{"n_layer": 8, "n_head": 6, "d_mlp": 768, "activation": "relu", "norm_place": "pre", "bias": "qkv", "lr_head": 0.0113, "grad_clip": 2.0, "warmup_steps": 200}
Each number is 50 + 15 x the weight over the matrix's rms, rounded and kept within 0 to 99. Layers, rows and columns count from 0.

# down: layer 5 MLP down (transposed), 768x192, rms 0.22, rows 304-310, columns 96-191
# up: layer 5 MLP up, 768x192, rms 0.217, rows 305-311, columns 96-191
down304:47 33 59 43 32 62 47 52 66 33 28 50 66 48 55 74 29 61 48 35 28 36 56 73 42 39 49 36 49 73 20 55 53 42 39 27 66 35 41 75 85 62 37 49 28 56 52 66 45 54 66 76 39 50 44 59 39 51 72 41 59 57 54 73 37 35 54 77 37 42 41 69 46 31 71 28 57 32 60 32 46 18 35 65 60 41 66 15 44 37 67 67 60 38 54 61
up305:28 41 55 38 44 38 71 64 42 47 77 54 37 66 53 34 77 42 65 51 59 62 49 58 57 30 78 36 56 53 46 55 67 69 43 65 46 67 46 46 41 41 49 69 42 21 54 55 62 61 52 33 56 46 62 70 56 38 67 60 38 46 66 41 57 60 67 45 66 38 51 51 28 58 58 50 88 72 50 48 55 32 67 48 29 28 42 44 48 46 71 18 48 62 29 35
down305:33 95 55 53 39 47 57 33 58 57 47 72 49 30 32 35 53 50 37 67 49 48 47 40 68 68 50 51 72 32 48 43 35 63 46 52 31 57 31 73 50 11 66 70 41 45 52 42 56 53 49 66 30 45 51 30 66 22 66 53 57 68 57 43 20 42 54 63 49 56 65 36 55 33 47 45 66 46 51 33 19 76 44 41 66 66 39 50 44 33 52 56 43 37 62 69
up306:95 68 68 52 45 81 36 52 65 60 48 36 55 67 27 56 55 41 57 17 46 41 54 50 64 33 53 60 45 41 50 83 39 34 34 64 47 65 39 29 45 55 67 42 26 24 54 35 50 72 41 61 53 64 71 59 35 56 30 52 31 62 76 18 67 30 63 34 71 47 46 47 44 51 45 62 58 76 55 51 65 46 30 42 62 47 58 30 62 19 57 67 53 39 30 22
down306:55 65 71 32 46 57 56 36 33 35 65 53 40 67 40 33 16 64 48 00 27 50 43 57 53 51 74 52 37 34 41 50 33 55 76 51 33 48 77 48 44 50 74 36 46 74 50 48 61 64 62 67 66 87 89 26 42 70 21 61 88 08 44 37 48 37 30 60 56 57 51 49 52 64 47 55 58 70 41 43 57 56 28 61 40 54 34 56 49 20 65 51 70 32 47 71
up307:50 39 35 51 40 80 26 37 47 79 21 80 40 72 35 41 57 22 35 53 62 57 20 51 22 46 71 75 49 46 63 46 33 58 31 63 29 55 70 60 32 28 71 20 62 34 61 88 48 38 51 39 40 24 79 84 42 47 65 61 47 50 34 79 60 26 65 51 65 58 44 37 52 55 26 46 48 67 52 52 44 79 17 42 47 53 53 72 66 67 12 58 33 46 60 60
down307:74 10 32 55 52 48 59 45 50 68 61 57 34 58 36 50 69 64 52 38 86 39 45 25 78 33 45 08 39 59 45 55 67 58 46 74 41 37 37 76 67 50 61 47 62 60 55 58 28 58 64 54 47 17 53 55 64 65 18 50 44 86 48 58 53 82 57 52 53 77 49 47 80 40 42 67 46 53 51 43 52 25 53 53 44 63 59 56 28 84 42 43 32 33 53 47
up308:56 37 71 39 42 67 29 74 52 65 85 46 63 80 59 77 54 49 59 41 48 60 66 63 59 69 45 58 63 66 68 66 71 56 52 60 28 43 49 68 80 40 26 70 40 48 63 76 42 35 28 59 38 69 56 99 45 63 57 65 54 66 40 28 75 45 46 26 66 42 57 40 50 39 47 25 48 37 56 34 44 33 86 35 75 45 58 67 14 27 31 45 27 32 20 46
down308:55 54 83 47 42 71 54 60 63 35 33 47 32 53 45 32 69 56 46 43 46 31 73 57 52 54 33 46 30 67 36 21 68 52 51 62 71 59 78 41 60 46 29 34 33 60 31 48 49 43 28 66 56 49 77 54 46 34 35 59 38 40 31 35 53 41 30 31 63 43 52 48 69 58 45 28 28 31 47 48 46 65 83 64 16 53 47 75 09 39 51 55 35 61 40 52
up309:46 54 45 50 47 63 55 39 58 39 24 59 32 31 58 39 61 58 44 70 57 70 66 61 45 70 53 22 45 63 16 52 55 58 38 64 42 30 16 63 65 36 55 66 41 32 68 45 46 76 67 41 34 66 81 70 37 67 11 17 47 51 50 40 61 62 27 31 41 62 48 55 41 66 78 62 29 59 49 69 36 31 33 72 40 53 36 68 58 34 69 54 13 40 43 60
down309:40 58 14 54 52 29 54 52 41 52 33 63 52 54 91 33 49 53 77 50 70 54 53 44 34 76 36 34 36 43 55 59 73 19 47 51 59 31 49 59 61 24 71 58 63 44 67 41 43 44 26 43 60 30 51 76 62 55 38 44 53 36 45 99 57 66 28 80 73 35 43 40 40 50 53 54 35 37 53 67 68 45 45 61 37 64 34 52 40 58 70 26 55 61 40 76
up310:66 42 37 35 39 57 28 42 30 66 24 12 37 41 51 51 34 25 76 29 41 49 59 60 55 68 49 52 65 50 71 52 44 58 51 61 30 56 49 32 79 55 70 34 59 68 41 46 35 34 70 49 49 65 19 61 48 60 58 47 26 48 82 43 43 32 59 51 42 78 36 40 36 56 46 53 74 29 69 48 42 28 45 63 27 68 52 56 39 42 67 36 52 48 57 60
down310:16 49 53 38 56 52 27 39 46 56 27 41 57 52 85 43 33 91 74 52 36 49 57 65 51 55 47 56 63 48 58 25 52 63 57 41 55 69 69 82 61 52 51 49 50 29 40 58 66 35 39 42 40 78 47 70 31 54 63 35 43 21 40 41 00 69 47 39 70 49 35 70 59 49 65 52 66 59 71 49 18 26 61 55 47 44 63 43 40 48 57 41 41 19 62 54
up311:30 47 48 52 44 51 52 30 46 48 39 46 36 67 39 50 31 43 24 64 91 67 65 51 58 56 67 68 64 62 51 39 51 60 43 61 52 54 50 32 61 58 70 28 39 03 65 57 52 19 58 61 71 28 30 44 76 37 60 43 76 52 69 45 29 62 68 34 35 31 24 44 58 56 65 68 21 40 27 58 53 59 42 47 59 26 22 41 56 44 33 68 34 47 38 56